{"tie_embeddings": true, "init": "normal", "beta2": 0.95, "weight_decay": 0.076, "doc_mask": true}
Each number is 500 + 40 x the weight over its row's rms, rounded and kept within 0 to 999. Layers, rows and columns count from 0. Numbers have three digits each. The size before them is the row's rms in percent of the matrix's.

# down: layer 3 MLP down (transposed), 512x128, rms 0.0799, rows 68-120, columns 0-127
# up: layer 3 MLP up, 512x128, rms 0.117, rows 69-120, columns 0-127
down68 069:419375500497542518505463546505591479528512482548469455441443496514495461485513433455588526470529486476540471485513595459490476460540561480503568475482504549492481495479541553483590553546493530496556577510510492451504506435518518510471484435533471462527573546515514484447488556558545503424464553508472456437509555499444542499461450510470454511465535539470515511517521519462480507508504
up69 094:496460454544517477440530533434494494438442481501519505386491542434489547491519569486486497472502528479518497494502548492590455454545475422491553511486531539497505464550525486526476545481514557478508420639552484476446539501490435539520458544481461493521470514565526432474535511458446463485499459553483506455568533458553467490524494477524469493529534483492550503457437489530440529487584
down69 082:524563452450472488507449537489482500532533498456468544540488516551540489514550460504511465592544529494455495527527379480522537487535522543559409554477551509547534532473461503511558521489426439513521557523474457445512476505491515489486491459437508540488540487497543477375506497556455563518478506455536444536510490540471488497525472486411460476462465481533549523490468529417585537481456
up70 079:488479436487506477517482456451565486494464483584567460421515467473528541555519565512521459519519456520550483501507540524516485442534474522499432532580479574558491498508544468528459502429520531511419560501503526572402500566511461520470488471502486460563528476487480436544555558491540462494480526506491482431506531442484496495559498449465508519502440409617546511516497498518496474515458
down70 093:509468426523513491446533532497429489480525544440533404532553502469441494499496448508465509449552498487466475485563508448443497530452531502477435451460504514542513484505451497494517505464538479485529491576439551485516500482553457522493493516497513543552534484469503539471541421538452546560519519492550522428531476508482482550696464478483477557489576530469497510513532503436524510477480
up71 074:428561478575456503486497550514521515519511475505598561504534533541506447478438516470471518496489471555499425529440498504489491495489477530535558531535475503561479475483569441511509411490536465517539521495525523466449571501435510505465538437432492438541489522517483463508480430480453523543507516486510466495540491515433472483492503502490499469429467432617431393566540534442474515486502
down71 093:516491560541482506490456511522496492444439498384508446449580519413512516589543470549487511463458459461484530528486546441487511525479464546425512450529477516516553537545493435529487529598464536491426526492537440514522556518457442503533534487511499567455454493550469489572528633468471484495562508487488566499496469510511474471464493508530512486518511550496471533440488504490501461522553
up72 097:493492569513477505591472523458571538437485490517551554515503578449505478531509584511430462493456437559471446517510494550491485439521452518460540400487517425509436472496524477432541492501517492459502508555520503539495456510493469528510452563439545491502472501478519490501427553435446508500590506497494549418499529532514494502476591513553533517499503517499533417446492487436510445510532
down72 099:517496494477504499486401504502469484476489496545517484521471527555446460507481443516497472446412549575480461491490467504460474520510581451551499483459493364608520489451530531450512559504514563508506542437454520421488512527510491467535482483446435521521503519504476481494513477451472537523526525509503518505523531469528538561554516543521488596520472480482562475497452478520447559623539
up73 107:525511559481418496508503433464538535522474428505523506423467491508541433515513558533535478506461472563499474497424558498575498443500497437464591509528470508485456567438519517504474507509474513511535504516525430478524497481496495458518445485557490479550417476527559569456547489446488486510508548413508413468469542528498563456485593551526543501440496510552462477482430518491455493546521
down73 105:497538508488396527521574525471559498523591468473524548555450531504488483494484478489430448478516549555428555505502535471514471484534539532479493501454505495479474477523485522463456505533525482485449542449516478485455508495509541453419483475533427448475530460429468542529518515518453563523570565482489415469511516476427490481524556557459548524512534623555487519479405507490496462516456
up74 092:518449444485504470424498506499494491537437457498525534505550528470480479463498555459551497482546398555460489456506568487512466501481455538505483501565541502537498448514493469464493514458440561511457467454537461546461522555493494490488499489452512486578445549443566388520523467517485551495547507515529458509505446440488516478496501506499483436496578501612492460586534483422479508404511
down74 064:521472539497469447477454545520453502525463540506510460512520515439485493551530525501592479490579490427486571502521521508547484474542459481507469552450503433453466442544422418526446553532464466513485443477525512522510544448471483535468523551464533483499421536526607523506479507540545505514568552531454438519509519451512520501569494447575494436499532475599500489522472483499500419460512
up75 101:528518495491492488454517499475465487524544515576495533541493500454507440513515535471532481561477408457480499448410533467515542493504506495518488565490553481496499498501470456609548535465484528495453551473491570486432548504531551468522533506509396451507404555434511501518597438476552532496503534514519485522508433448470433493465520517489545427447554516565496482521409482454464519491495
down75 096:498459554527481538518509507455489512533531514523473523470482559508437413439518564491469537497493484477473508478500466518415494535516542501482467501538501403460485541479428615493541486456481431459479559480472527436534541447552435502572519475530500503552519546530485484504499462383541467541545517425535526483459490514466531506529488529469463464520544449476523611550562515519540498550496
up76 109:537464436541524488501455454519495483463533473483519526452522559483451515466538566488439460473511496460445517474553488539475469500567504457430505525528506547552469515459510547541418559444487535487498420473591452519502492545497431517439472456521505560538462530541524514490458492525557527409552505452447458414508514483536491506492517512514570436496519528581470469541456506405475480527443
down76 092:475504422506583496548484569446504536488486551517532538487542490521452530497501480522471454443450547488425546482523537551529467494491494478436585540533510495365521523546527518471529571496487574468409447503569550512554509500485437533409496473481487513543566533436564513505498556509516488515445511569483464485515498510504519507438543476536486463424543524525465477496474482527452465505490
up77 115:458525473557430472500528518370431483524509451529480517507531509450473487490543524437533484485418471463442488503522511502497499490451437532499462452512554489489527469480442431556455497497418562509508574522499482514425516528501586509506484502528415489541457494540515525475510524507515563504506503463461478438478416468561487550496579586564561502536533549512449463525464499499448514502530
down77 096:460580467596509509526507468518553526528464476543493493566486508530513567489538536544475502504442433497443485481608450468507537542506480554431541489417553498531500528531497476447515553472493446498580498441516503460451447502508487494564481463475489502548500487574478411577446443532493504423470483506466514438497477459445536538499559543507543473488498451471459580533474492511479538534512
up78 091:519555519514480556590454582517490539557489439533510561475548511460486498546439539496513492499516483547420458531499538469499463446522460569479583553503469490487489512511479398441422482483509469528454558491523548487516531496527528487510493504480442494508488494461476445455579551453526490493449502508581523483481424490478481611503508483479436487509464549567514475483403487495552477488554
down78 092:524476536512468476538474526481529464419509569466467542448476516521551486480429569509537524490469510501450500515532492528462492537461457397564503477492520448430524523501591459403598549493498510496475519491510472554561480532525504559510461504452493544525469443479433537505452492551466508418479513494557519480525497447582539526494474555554455480516525497576425497459429500506507531489450
up79 104:483524540477504513546487482524497513498413519572429510465478517556569457462458542537473470477444517500484524469399502491575519417502499464500574516497494472504482574466495512485451479519468524520504474557578415511539501483449455470546441599510530539529414481574506491500443488417453447495583480488502500548479507455560575494457500505487497489497476495535466420456471538494461507507489
down79 100:513432475519509479505524498532399480482492514544515577475544457468515574498501392451524545531498563542517510513554492443504491501488505486492469481451514443424512447456494539496619460471501500481522450510506523424513469543517485456526486492577487480475499509499506450425488546520485535566509510474495518527472558561548587511396538495467512536452468496534534486597464502555511534543550
up80 100:521532452505425484436568521479530489532514468542475509513457506508448571526586539482457494527463500470478523475479471515591528436444458489456486455468526548510483563560473461564463469570469543511531496510542430534511515506477545501504467493553463485529465466441559438532485537414453493536536439446451449461488477409555473441504546544523491473515442446557508492540462515547452547522507
down80 086:500543505523496509602555486552499489517481447487520533464516525458553421529446466562491513562519509419565499526426501520495499548434453502520503503505513413417519511517531488457503485582531465491542492483524494412598491527512527565492556505480498520539489455478470492480426389421488504443558511465479517460515508477451512493489522529489481545484557512506477499454455527503582534446447
up81 106:550506492532457486535443499506463491502489533553505503522547443503474594479586501519497538470526487574473524441513454499516399486583524529497475508442480580556500472459507492510398453470504466459477511542509475589454469538473489517493470511475443484536530512553483417502501571431443510418526434599489520446490476492541451544469494512508465540553490467505547498498508473524573528493471
down81 100:555435437486497464459540480535483466514435554506567432509473515469541477501490529558426502522538487534453560480498464462471551498428550494450529519496512486548484503456529492504568497482497502501505448567471407494459458541492570460562564486497492509531603476430433571448531420526510446448515444484494517489467571562537483458497524494488536508491520532465556467547531519443508549527469
up82 105:469485499554488524532518536566557470504422549511463526483511484561522538448487518473483577512539520546478527472451465441539479506596463440498468480576493521549508534531515498494488425499441481535517399443573490503491574471486497542499548473443428454524500499505476555498510514480515396483511564533462455441508515470461575488429444460456414498510503472492488504551477497520431528513531
down82 092:508550546502483531518604484499480509466441471533505479469576482486446447455446519465495502483479551508475500571480519467481476510403540463552533475435533472463534471483559572541554547433529526492500473543428641454466494480516510557491500497511473477473491523473508467506491467543452491489496512473530475435543533487462583480608483509510549443473448579520470469493551483494469454491531
up83 112:547425527558474505506571462550430451498490438417496542483514488538438511493475527510600505469490459500441524457525559452540494494451453476493411507537464508474554539539496513458460515502548523503496466454371476588507555493448491452467522492496526489525574453431536496452509512555492474437540493459465467463545467512538517501509456491490494483507545535516554490562510465525513485484590
down83 127:493440446425505493548536465486490495502453535481524537517470505476460476481462477562497508486474485506436479485460536498492597493498461588495506584486540587475548454519452513484483508544450539538470475537394517571527513482476482580528459472528499465466525485475526547456559528490441535456579538484550518537504527420492531453502438487502480466548479522502603475470511507423491451500585
up84 114:529445549438505481467485439489442474536497498449577559495530492528426462506501426494544512458508443442421458442562495458498488523499466461526433530459549499465484494559549498434435496442553519491458543611477501555494462462433560489515525472522527535524525526443530490516578515499491446486485484522553587553522462504525473517489499535531482552490514526517489503530470487556458467418564
down84 106:473464541493549465509530484572451459579516457508488557524476540521459491506467485438516496543507437488469452451477437516529451523466531434588513556479553531516558559494515479497466486456476440492506538507538505545543490572475479430530523483519500483487584505463646487465513528471508468504491508445554473433518537563521520483541575456542483530495463477439483534409495504513569467481480
up85 096:520483576487490521508479483499482535505516469544436569469487536485462482493503395559508573538422510538534532496502462488561491504524464401425456581431475520473472467530509513490497505577485525518518522499463501553461549447526469505524546513573437455505486433491453526475520509417509445452528464483562533534502541499487516509508504561506527469459501526476545472414392521506429446458505
down85 099:507585621467460551435476549504540497514584445405494510528549508418562545450458475516429449521536482488520498472575438510467525469485457509548518520466565501476489478456409485496480518530527476456566521503493483516479524531549542543485500532539537498521560450452501484488492504513517432504485506528549486480520441502506458491577495488436481551488407525508460544505498521480498410474478
up86 102:530487446526528446493543508501533512499503507474516495458603503507398567480535429486492562470527525476502457487491526498507405458437480465487539465514455527569550541515503457464463473469508521499521419466514455532518514498473595574491504412505448513556497509497528461481526459536475446469506578527523448491499471477478507536384437510530527525525522558542431469549542487446534543449473
down86 097:530526563492392500491483470514472521463503464477495422480514481558516421489529553522443602501461498520438470545522553461496442468485510515511501538481522540535518531454594475458476558539508543529495485410496540474409453513491535507475476497507469477539410462503467514433573525559494490558512452509541526542523584531447541453490515564457486507502549496471519473436514506491449493544441
up87 118:504509458487535455492483537523493467511476475511522510498553507447455585447508512533533502476491481476538552452563603520505521476467417428479451445534472433463511569528491519501496538414470544496484508438462499535456525547477537499527541510542552503549488609519521456551517514513456490413518543471549453422479444461505489439455469476536542422440587513554464491481513479475469537505480
down87 112:484569542503476533425473481533514468529513466484456559561501505568519565482478432464507491505398469490493501432497569589455475456516517525427477509558568555450512524505492552498395543541520523535589469488503439459451448538494484404500430517527530491465485472546454455545525522530452536470439542484490499521514515465532561492486461547518504484501547461499523491465513505571521532532488
up88 094:524512590427522490455524391494541511451507472450464536466484546471513547524471570583548542446470469500564508494471601504482477446439470489510542547539510505532523457487437471566498502449502468468494482540498499502469485492500476515490485490496496498525427504415531443484502500531486496500561482436497558554533532495485479490492517564557550486465528469480456427481483521540545403389541
down88 101:467519462496436469531459485563526493551491553523559466457580487473461498460547519452515450561560497477437512520485447530513450529512511473533489449490450523468524549475528550489478482587491521486489519618510509494518500560479436427522500493439480502516496448490555496522577562540492548462455456464465527479492456550434491528437451481474557444546475566506599498565511461553490531496465
up89 109:507487538451457477487514531467509474496517470407591545523525549504510487566557461469517518494492486484467467493520521505505524474453482432538426495525511478524512545495506462532501517486531531493457404429460412525487533522483452558424489503552519495510535598483496538514412500464484545492493567439507471520494437447490460431524440491520572388494533457510559482590495474517487536551513
down89 093:536499420469515495521503527521522523435501498449528474541522466470511507486568529487407484444466545428481470539499498547390570478489454479519500516428504446533531477468524532463488505576459404471496492540459566460529459506490491506468512482579443512484526449484548542460529531500495513578523518497601533463500495524497496559515511455492468519517580405499519493499584497473491529592473
up90 116:552534490560460503528489467484486486514474491518483558493511468445449534488576513505519586439437459574427517495556530390502516474505461486499457501480495521511471546540490477504443496548583469485533529485563428530461473536486490485460486472440490533533509512552522521409446471493518472476472584476580462504509370512516443493474520450509475477498529481526547492559437485425498471462537
down90 121:491571451522592489516538522502466454435588476451492468483511545501498520512548492477395546442496456487522516510570435498475531465427455460533517484491511493493475535473539478477424448521528471478546548487547560469536470493502568466500455504524547571535493511516479521435482499421509582484515498462524503564478454560509637472507525534517512490465418446480491531492536543498536486515469
up91 080:524565437495497463500515465514523517482511557459502535493570524469510451500568495500564491527473418519463504438491535486522521452470438395484561516548499549509501522512601456526503513504537529515484460524471504590414503458492424467473474501434487445566507517540570472468554571460502379488448557449488411487501508464503516524507505476506473510499493461514477433462493496519534455453489
down91 077:501491528461432511434448500522513531457533451518549356489495495518487507596499526470516510492524452492534564512489489580496540480414517497531507539486532494530535500444492506476512494567453508505530487530470571492508413474463512515444487537428530512425523550484562544486505464471570470489512508583549516475439563509562531442552513447482504539495496556499555534453477496563473464562464
up92 112:504548483526449526558507498534477444582495419442445512481553503485541532467559524491564482450537439507458511477539591466432576492569477502469507595533507552488524533549462443515438455537558467516425510435481547511452554500468492466478526516457496495503466558458510453444559473528533449465492542536513427496522464437518491488494518500477494442499502525555537463501506497465588498447476
down92 083:536521523506459542471400470518447519539534539441537530449534521489500471519517451568533449538504479506454479451470528532470492451460493577488502527536492465533544432455523448510507468541447545531572561550482536499549430504476434530513522513457533543436486418541557515475401489512527401504499510565469533484502514507560492539507481410502487530529469468518524520564471504549440465530565
up93 099:501533539492491505468491536484520511448541501542550528499527516456510404520531491564474465516540437532430482466544522509566531428437445479472481538568485514579460581445565462541555468488524549514553511514479503529438494476492523508453481478447462512513451541469540515502504519423432427556507520404474444505480484474504464540563515457493474492469483544602513451449473513514497411487514
down93 085:526425495481532495424476466547495474504477531600520437536474488596448489413503492496485517502439515476550508544522456549521436522510608509538451491467540575441480492442543542522494464479461513477517478489499494538538457581485497431448517555570488429463493532517493461464492514488506574549484429468527507508515442507509553500438516524501537608489533468453497481525525513481482548545511
up94 106:532548551483458499527560403471569489544452534524466501417456544456501566483561531469515557478550499483487526508526509489517495473423499392423558430529487460480495490448510533550513503502494522515536522493501446503531509457475445480533452493500455532540508511471489484500564603440500428524466539453494452479518501474584500498432522534506480514477508506454463514571413488494405527487523
down94 106:490532512536448473492575529465460499466484493496519497551494533508529523501472472487489573502511499534474512534466476504472484556372505431523541505511487475382468526493534533500574516525496504499511520463435494405501481552503634534489456495511437464544525499466452528520481454462441533497486602421525484499509513433486543483488478468467539483476493567550473564470503519590483541522556
up95 107:606573474478448452527514445507500510462501550510458524536540485492473550471564449487507489461539471594520523440518517467476548499535455412497461485476487490509483516516531502523509387451513502486475502505518515548471548528497513474511580499498511525529486492516464448473525510479515534465599566500526454581538530517432594513418461542483503498455551499459421422458542515429478484504481
down95 114:515564618475481498432478529428513490469453452483434476561554505512527537556461469501535572503433468419444513475498530487538483512532531465504406470516542553462487572546522522535504497475521502490522482497516435510467526491517519463494494518558466485553493533526559539492527587549478436492565450507427527560453382527447507461450463519497504507487538552516500469499554517459471478481510
up96 098:507497455518483462405477461508465535481511500563498501558589507573500498518476522524572465544564412489479484515466465388502512454452489508462504523516509576537521514542496475517508461471502568498489545526551532561461495436503542425438476493433424512540518518509521467472512494479544566430512479465476426545498488489460573458494566516491497519458571529516471474445528537502488479404511
down96 099:476489599487476525429479614529433536482512482478538516486470551550461489484459502554501565467480562558537498505459466527470469529493559501542474580479523429452497465470500505516570576523494464493540468420478488455489494543514537478483467506548510532477529474427474582398476484516485525481550443521429530444545505523474501460482483523538506451447542554504581475532476483447448496525512
up97 098:506434514523454474493506469510533538562522562577543507529466467506445571470507479539488579503517483521559504520590535478528465514442464450501406465577518467475525425528471477505530523504496504488520514531498431522476467470461538505525582453460464440527512524482506495544551524526437428421511550559507544481481532514501545422468534518541531531474506445482521490422520493530413527413469
down97 092:431520568501454502479545557511521557404542484485526566436518516470438489537475501528533466496504582555500507506479416498469558508448556535502541552513471484428479494471589426495449456513538476488477475540521552479494547489509526575489474498520548532477423414472491479464447548459531502535530531431522523426530502430510529534530502557444461487497423505563534499499461518492512521457494
up98 113:471476518553521522495480498519487494470478448555456509410554523459597429504455504491561520489515483448557475520542540448429447479597428525495477524571436466547460541463481513571507484547560448521467517507429468518555544459462541450521553510474505457539486504512474427419475515510513518469568541461507475549500488517510530425485552474570452487445467518510507439475521495491527505516547
down98 098:543468482571459521479476424443498499550455405505466466489594482483540568525586496472524544487524484475590536512531593497423489512536534559459451489505537478539500494545502506508488454559526495507422506497584492477518507499459509469480541540481497456564497455516529477424530399429505479549523474500500512578486566528451524489563496496417493465515466482453508490517545492532484501487469
up99 099:502495529517466487455492466520550500503524472534442512502490484435484493510564563520543518466465437434482472451496565507500540401486427513507387523549524559507492523543491510596468457496443551507497551469528456587466474468467442503438439504565452499541453542557515502493529487479471464454448448502480508449527530449569500467552454516464544483501502452539539514514428515564502430487529
down99 102:518508446490549485487483445531479511464521448503550413441565502483466480477480459521529460467479442552540529490535546513481489480445521426470517479437468529503519500509462503511535453566516466495539449518513563472494480464503447486443487515523541506534533551488552458550518476537523593529541516506568456545560488478471479476682398527486539530476457473550543488491517498480468457466458
up100 093:569476565506411504548517498465522509556485505490494552523467499548564476528497460446455482510505499490476496448411523494528521456449496517481521549484489432465480517428547517586517496577466495493468478448557444490557482446482434479507497466481465454536436475480550525503468473403460453543564585517501458540500504509485479523490570535560514515502423499450408493494447535553453507544457
down100 100:514371497500458516564540496426424533488465521481490487557460462538559538524492464455506517503528527438538444519513543510504497520569455518502434491559550501454567478504511459599545456493454519502498497562479474438497502475538446519484534544449507477529504503427451508432505589463523514527550489529497486482485407464508532452461545493450493561491511515458588554530473521491501559522451
up101 103:480517501575534500449535486562487478568490426487469505467511483470468451526485570503586478440460461476487496503556594474429477429475405485551446528481519440505548559533479469543475513515605551501490492480464534486459510505478499458456464517484567492522440527502504511517551455559452503470544566454576481518520412535527519507499490510459553499508543546525485477562507491492436512436543
down101 084:500517503532371491591433461499535493519483495437544564507559527522518455439516465469470445553537449522478536558539497433506535556422506409520483503586487513483504442517463547449502504496461428521461513432459460457560508525475489503544525539494483450488517496546448520476490465495524495552514546525510536546524545520529455487435541464478524472492489506481480514566527508433457597533535
up102 106:466450580502541486457604526520478488509449452451524553419492518505390508448517542475532495486463518468540490459498518489483490514502503510515530445537475456496550486516506509486525478502510600491466411501532447588495525499471354477534446461454536481516487486545562544441532452546440495507459431530487501481512524497552506451480514480574467471535510509469522479536460486537470520534574
down102 093:525440547533485504503526558482480496459480511549502500530523462501507498507529550550412492466551558533460433521478449572510504565475536495509608524432546534508502452464417539507498467467471496534453463476408566578419505501527404523512417490509496420496463516494437532470493515554497480438444449496500533516506509478563514523455475475507535525537495508525502453569500541453526515516430
up103 103:538462502462489510548532471515514461525473463433477522488540514466413374540537567454550501516450475527499454484543558497466524552485549466446472554558540462522538536477496506424399472542471556522446523520500455469567512405511443427526461507465477522522470489481489545488495524587504516503523485498536395504519471478444499583526542505504462430500473531523511514509532503465518498475541
down103 082:496543544441533495513385528516509515506486522473467541490472519493470502548546553514487482419407477508440482485530499487540489490499549518572546410474491512479499512521453453561471515459531468550556581539480433472486505457443551614498512473420486464483500531557520507493474488475520342453514552528528533502503467438498490508462565508521524466481495497528532493537538532526482461538492
up104 097:530514587555437505576477450570475557387505430411476576475479516533505491489483525579497504532494443519466489462458465484535498540538509510412537509449488499485420489468546534521513494522446478444496458516471476574556483407497506439538495489569429450515519490487512508460490547443517521485542493491507516496486470491519578487486497555526455525475550542464491452497466517528543443491558
down104 123:531529523565515526489518523545526458510508557504508490439464530574492423475496543493426485526504607443397469513504547554505461485421527424545469484453511482556512506420497480487501545465488465503500488530483557494488484540578469482457444522440458499501443507555495503523535486425479471451482589549482501507499532461525454545575426571473507531515536450508542497493421509476466494469456
up105 107:574479489522446464445533530457411452489484542456566519499512496522477539463580513460500558452564496468394467396521467449485479487550496479497432530514537528543495498512484521550490513427489552463508498471538457510515527505492495508442561477431481414521502530567523462556462540519525518492537535508518530475498439424589509505491487480408463468563553456516516512572509508484481468482505
down105 109:519468599451495523543442490523508509522508486518490563497419469505526563481476505485496458591473514484515579510461550547540503458517505505587439502548467424487497463424484492526445484528532514458555500493519558505549448451561443497568475473471476509473409554429487544533466458503529423529582460467506511579492449494440494444482555449545516492522472516520522470492486503519489538491440
up106 122:467428437519473514507555438588461504487491464522506536481486564515486448491462565508533505488524490563535463492494530448517472418513457482458527494500500473558450490506453484538407526570439519467412477534559409481514561516548501468486560486471507457519528501488503540496592538489482566409551480517501478454489527461542484495436548507525509429506502508510557431457495503488586530479453
down106 120:551457521603475506507498444528493542471537533471465524554487460523527466458524438470492544528492464451444536492503471490488541554536485542472531456540498522459479479445515503445450509481570489487462509510589414457496501473520503413449545508505448483508533516486473549583592489470500503424513483482416557454490487539550500541480576524482510491497508410424532498530556510525540529587459
up107 098:504477502589497496501533507498528496538477404458478545351547497492480438469522469469545502534439510490485448533507574497506507477504468429460507557469501497500537436510496484443497526540479514483468427499511489490456549516496409501480460504493484503522442527521488555488558505548492438450420493506505504558474515500529445497569442579538515544537470561504476478510440492578513476391525
down107 091:509458447535451491485431556590514539502469452544518503547459561546499495497468521496480571535517527547456483546508500510506502430556471492571499448398580525484511477472484510564493574550515473468461513461564509444484484519488506437497478437529399600491550441526471485536449466461501458462489528557519509407531507492444495433496504510536495598506495510478487497498521498495558521516489
up108 096:534561525476519492445535490474572493479487494522546532489601534452512457521457489501550462500497498507545490466488514527549440534375490515535438494465491516525505477448467451462519425492525503471496501513525471509559462524496370559469518492463538494512484538531561521541463539409458410438508551555468516474463504427487533537536417479519570496475520526526513469482460500545580488470499
down108 084:440551506509468512473481507527446469496490474483509517497461490581439495468450507464502515565483473528429461497519534565501503507440599536520499442437513425493504548483540451426537517502519504525548576545449524497525460481481468484457531513452497523514546446571456505507533476450494529486525499544470601552481512496433514495521535616519428585528456447486521552501502536437550480508433
up109 100:519538513532449489556496517502502478475503502492451529520471531434498571495565539549615511481493411498532534529515593490440485500507479512483521558502444531493495560546436476546488461504485465471459544511454560567433538461515488485499548474469483503514584446430467502385482469509505589520523457473483384501476500495470577463520511510467494455466535494481526449450519463504537510503542
down109 093:521555440555507512508473458546428500488498581518599490531479489550580487494535488469493464477526462502437494542444415503488506492518433512517508565577516504499509393577484545479471488465478504513510553513554541536414509548459476487529536496444539519518502462549438579514428489501438507503525529538466517551512470485542483475474444416444480484484495484529546523471414478500542459547496
up110 106:481460537519476519459539372468452493508435423485476526455498544548509502486428523563601489503412452555479485516448543480559453558433498493481495518570465522508545452543459471489479516449515474523528532437460485492461509538521466436521569493395444482543520463508501449480492524546539500447541496497498492526509470508529474534533559490555487483520472533558455464541485523504503505402517
down110 089:466445528424504527504463415538511537524508556444481453467518456508529446522549507522529495512467426457473557511492442560546511536576551554472440476447486502469486439576486549496422538571476428486510491519618485518498437480528504533529476520506488397516495498512501454524557500518501474512492515517534522429471412516475422563513505465484505442545552507524498510524495532506517440458512
up111 087:564573480535563459485482529541495497472537491528546528509532460467493496480464516476537513522488411605512487457474507504455482587523499503458566446494510423547515499479520425508494467428531527490463502488509548559485523533538467498494543462462519545498389531421450496492525477493486542562555503485540418539499494556455517541435505436438496443474539533496488404519543497464530553476546
down111 110:459479448514491493532564575439456498558541541463445525556464513512547610488475517482507461536531511457471493501495475538510474467523460478473471551416522558468521497588518396507489514472552562468528479450451480452466515508502584544447486495543506497535489530466520545599478501427502505440478489497507418521453504470430502456556439475517498489457498514519536472514534477558541545533564
up112 083:525441405513539493525455461607467493529491510543466507424544494479458485475501534515462548481463484563480521482535486439469468506569471465479489504533518497579516483503553453610535442490459484471521459523455470550537526502533445472510541501473483466499533510557505522437531447535517517466521553512579459533523465454504493545469466391538380432523530536498524468516500510467513522483568
down112 074:506519434497508510612529481618475457444532545480449546501427502547580486510484452523447464497496547544473472550488445551499498501524478596455531481452512455469530441536551521546484500501503442549616511496500529427495488523533561462475538516497525529516451502493452469499494497520531478457459479442435516474502431531496439541469515421513569500469472503435536526534526481500486526470467
up113 104:475447478553467479477530554504489525531491420518512530481565502424432522475540569486488455498527423527471473429558484497526405496536532566482448495487484561490550469523502455540425513510540530477413498499536524586414500553462489485517466488528442451520566502453516533480525500486480553494478474512472499460507486448474495476511542474461581496506555497544540505561399449496552478443547
down113 102:474503420496478466502534515481439501507543491497472502456461478470468489525516513503508466468524442502555459478510486496521436475428528488518503532528433511523546448515549474495534514443468489514542450492516533505526516509550467475566520516479529507483529540591467506506584531459521514441474560524545439581527503403433479524584399555519583561496553457517491549499515461572401499427512
up114 097:510560506519510470501553470513485488541545482533439520433438518443493525491492553556536500544468473454536487481448580537561465532483417478559524481452516460480514568446492484572499523501443558471526520457520463560522500523526479454514524511528473454510462476544567450527556473546500520412520394492504479540508546435509469441484603499617486489465482546500538459441469517494504517505495
down114 099:495478464449507563455514497532518472503536528447441543487543436470514501515463531468448481530560471524445469517480468467476463483570522519448509461568456461425510476403512494483489469372531485526528598536455550469529517516513479498522501497494538510507555478492425536545541500509501555566479476532478544457442513512583482499568429479571455517568467498513572528561512469547525468505471
up115 101:467532489500498464433571496432508493532461480530486513431458523466468541506466607455512520602449484529536462502414509469560463526494399548532522445498550466491481537614516412481511517477523562486523454490573507491487512522489501524501503502443445443518523508532533528506516464510510510463485543485488559515536380434466554456522455470516490558498530449501525496486474508553490511493551
down115 101:590519460554425530488401443519440497593563501498465482462509520507508508457522490472470515465566562490489524517480504459515501463504520527532505528522465477510519555479471628455499525455475469501516471496426506511528509551473478487454525490464461522532453424475467560525523487516466541507498474392417552469493519511539427460492508497519469575517487513466500612459540529560474470514535
up116 099:515568537476489517518433506538513516509488481487557545458494511501570460494488478505432483571480436579447529465439456498480494525573527519435601485498532420497492472451548482478471521520539514484409479441558518542535509453509454443497522575530565521523457517442431518535581558521453448546498500497578489521524464508461468537482510421429537502448453489508510463456470487485539479487501
down116 101:557544496531541492620504471533528463491475473572520506504461548438418537432543433499479444531537516487450589531480580507514590537447417458545491521489510589495559526454569514521506522455462493496475503467421478553454482492537452440446467530538500562491547490479495501530516503520459514410484534489511440467518473510468484508526518518474520473524450485513543501483467532497454485438522
up117 104:487425460507486510446433513477500500509458479535519491505603464417495519506531526487449515477504458534511502443569444491483422466527498512516449440504550572532528476623509480481449480471478532481482487565502497586443494500481515563487437510430436485545566525495531447527497576524486501483451462576518538387486485402550486500518506477480500533498495466494514509505451482545477493538511
down117 110:523429459503502468568551495453460494474510536508537448527474514518438485502435572502504493491470494527469492496539533503508524510424537485490498506485482532514507492433488546467405530487561459469499485536570463511507455529540488486493520501552534555495511443513521522503504389515502510528604484458506504502474510551498455488571518521489463484452548587484599440430492512364563558520549
up118 080:538444448554455481506493526490387464515479528511524542491567499455510543506604578469519456496520414507442439482561517492475461451490469505455495464535512519516515505530552437525512462551492572464425487545471541552434501514465511469476449483507497514523497461410484483446573500558496508520492489493555485466545476447471571476482515406482491520513501466554534447555429515432478500481501
down118 090:508495499449480490533409481477513540542558494480506457517576532502540491514564504479526505524461483459510493509479526528484476497510405515503511470502492520545547548544455432519455489557499566478428535524503488569513530470468395495487469478495488510267470525575513520557538544464525545488452482521544484468460498540486517530492525546505517503489512504496504490497431488492537503552478
up119 121:495541474548477498489488485483520513456506467538489553511587526503496479515636465494482520538474463574536476501569477462547540443522413455513420494537483524547455451516514422518510460490436453494502438509525517532436542487463468499484522442449486479545449544443513498428495495476534509498529491451463500499481536496484482448476415434555557437439495539562491429546475506521512559437478
down119 140:397437413505534520512444474531497528512491493506542469531475519488497509511533498448455569447519480536547507514565454521566494418520562548550475435550549434538512507486482408514512498503508504508519479456476521500486528501525533478565422524541459593509508527425443509455539470558485521511500496583506480446499482440535503526510578496478532503499492388474525494536548502485450492523417
up120 093:586462445529488498538470461577504470464495570569460506472552461481467379519499480526543535502476488542443525452503528485549520489477450507435428560549486524603552489500511463470479480532516531519521511526540534491488507462509444489565456485441473487500478515446546512528490548532530468467514588564579485542474464534482476533507474468470488472493537406535496506537441511473448466407495
down120 085:484553490450542559530550531423522491484512545423418544484452473521502496463505527517430446448498510454482485500523485564531438540469537508508516485525526498447552492497463540576507543488532435518543518459462486457479533474459528503489522504497544432494496507504459474494486452467588505490536458480408526550479490543514472586427528459564516547452509456435504544488584519513550590509417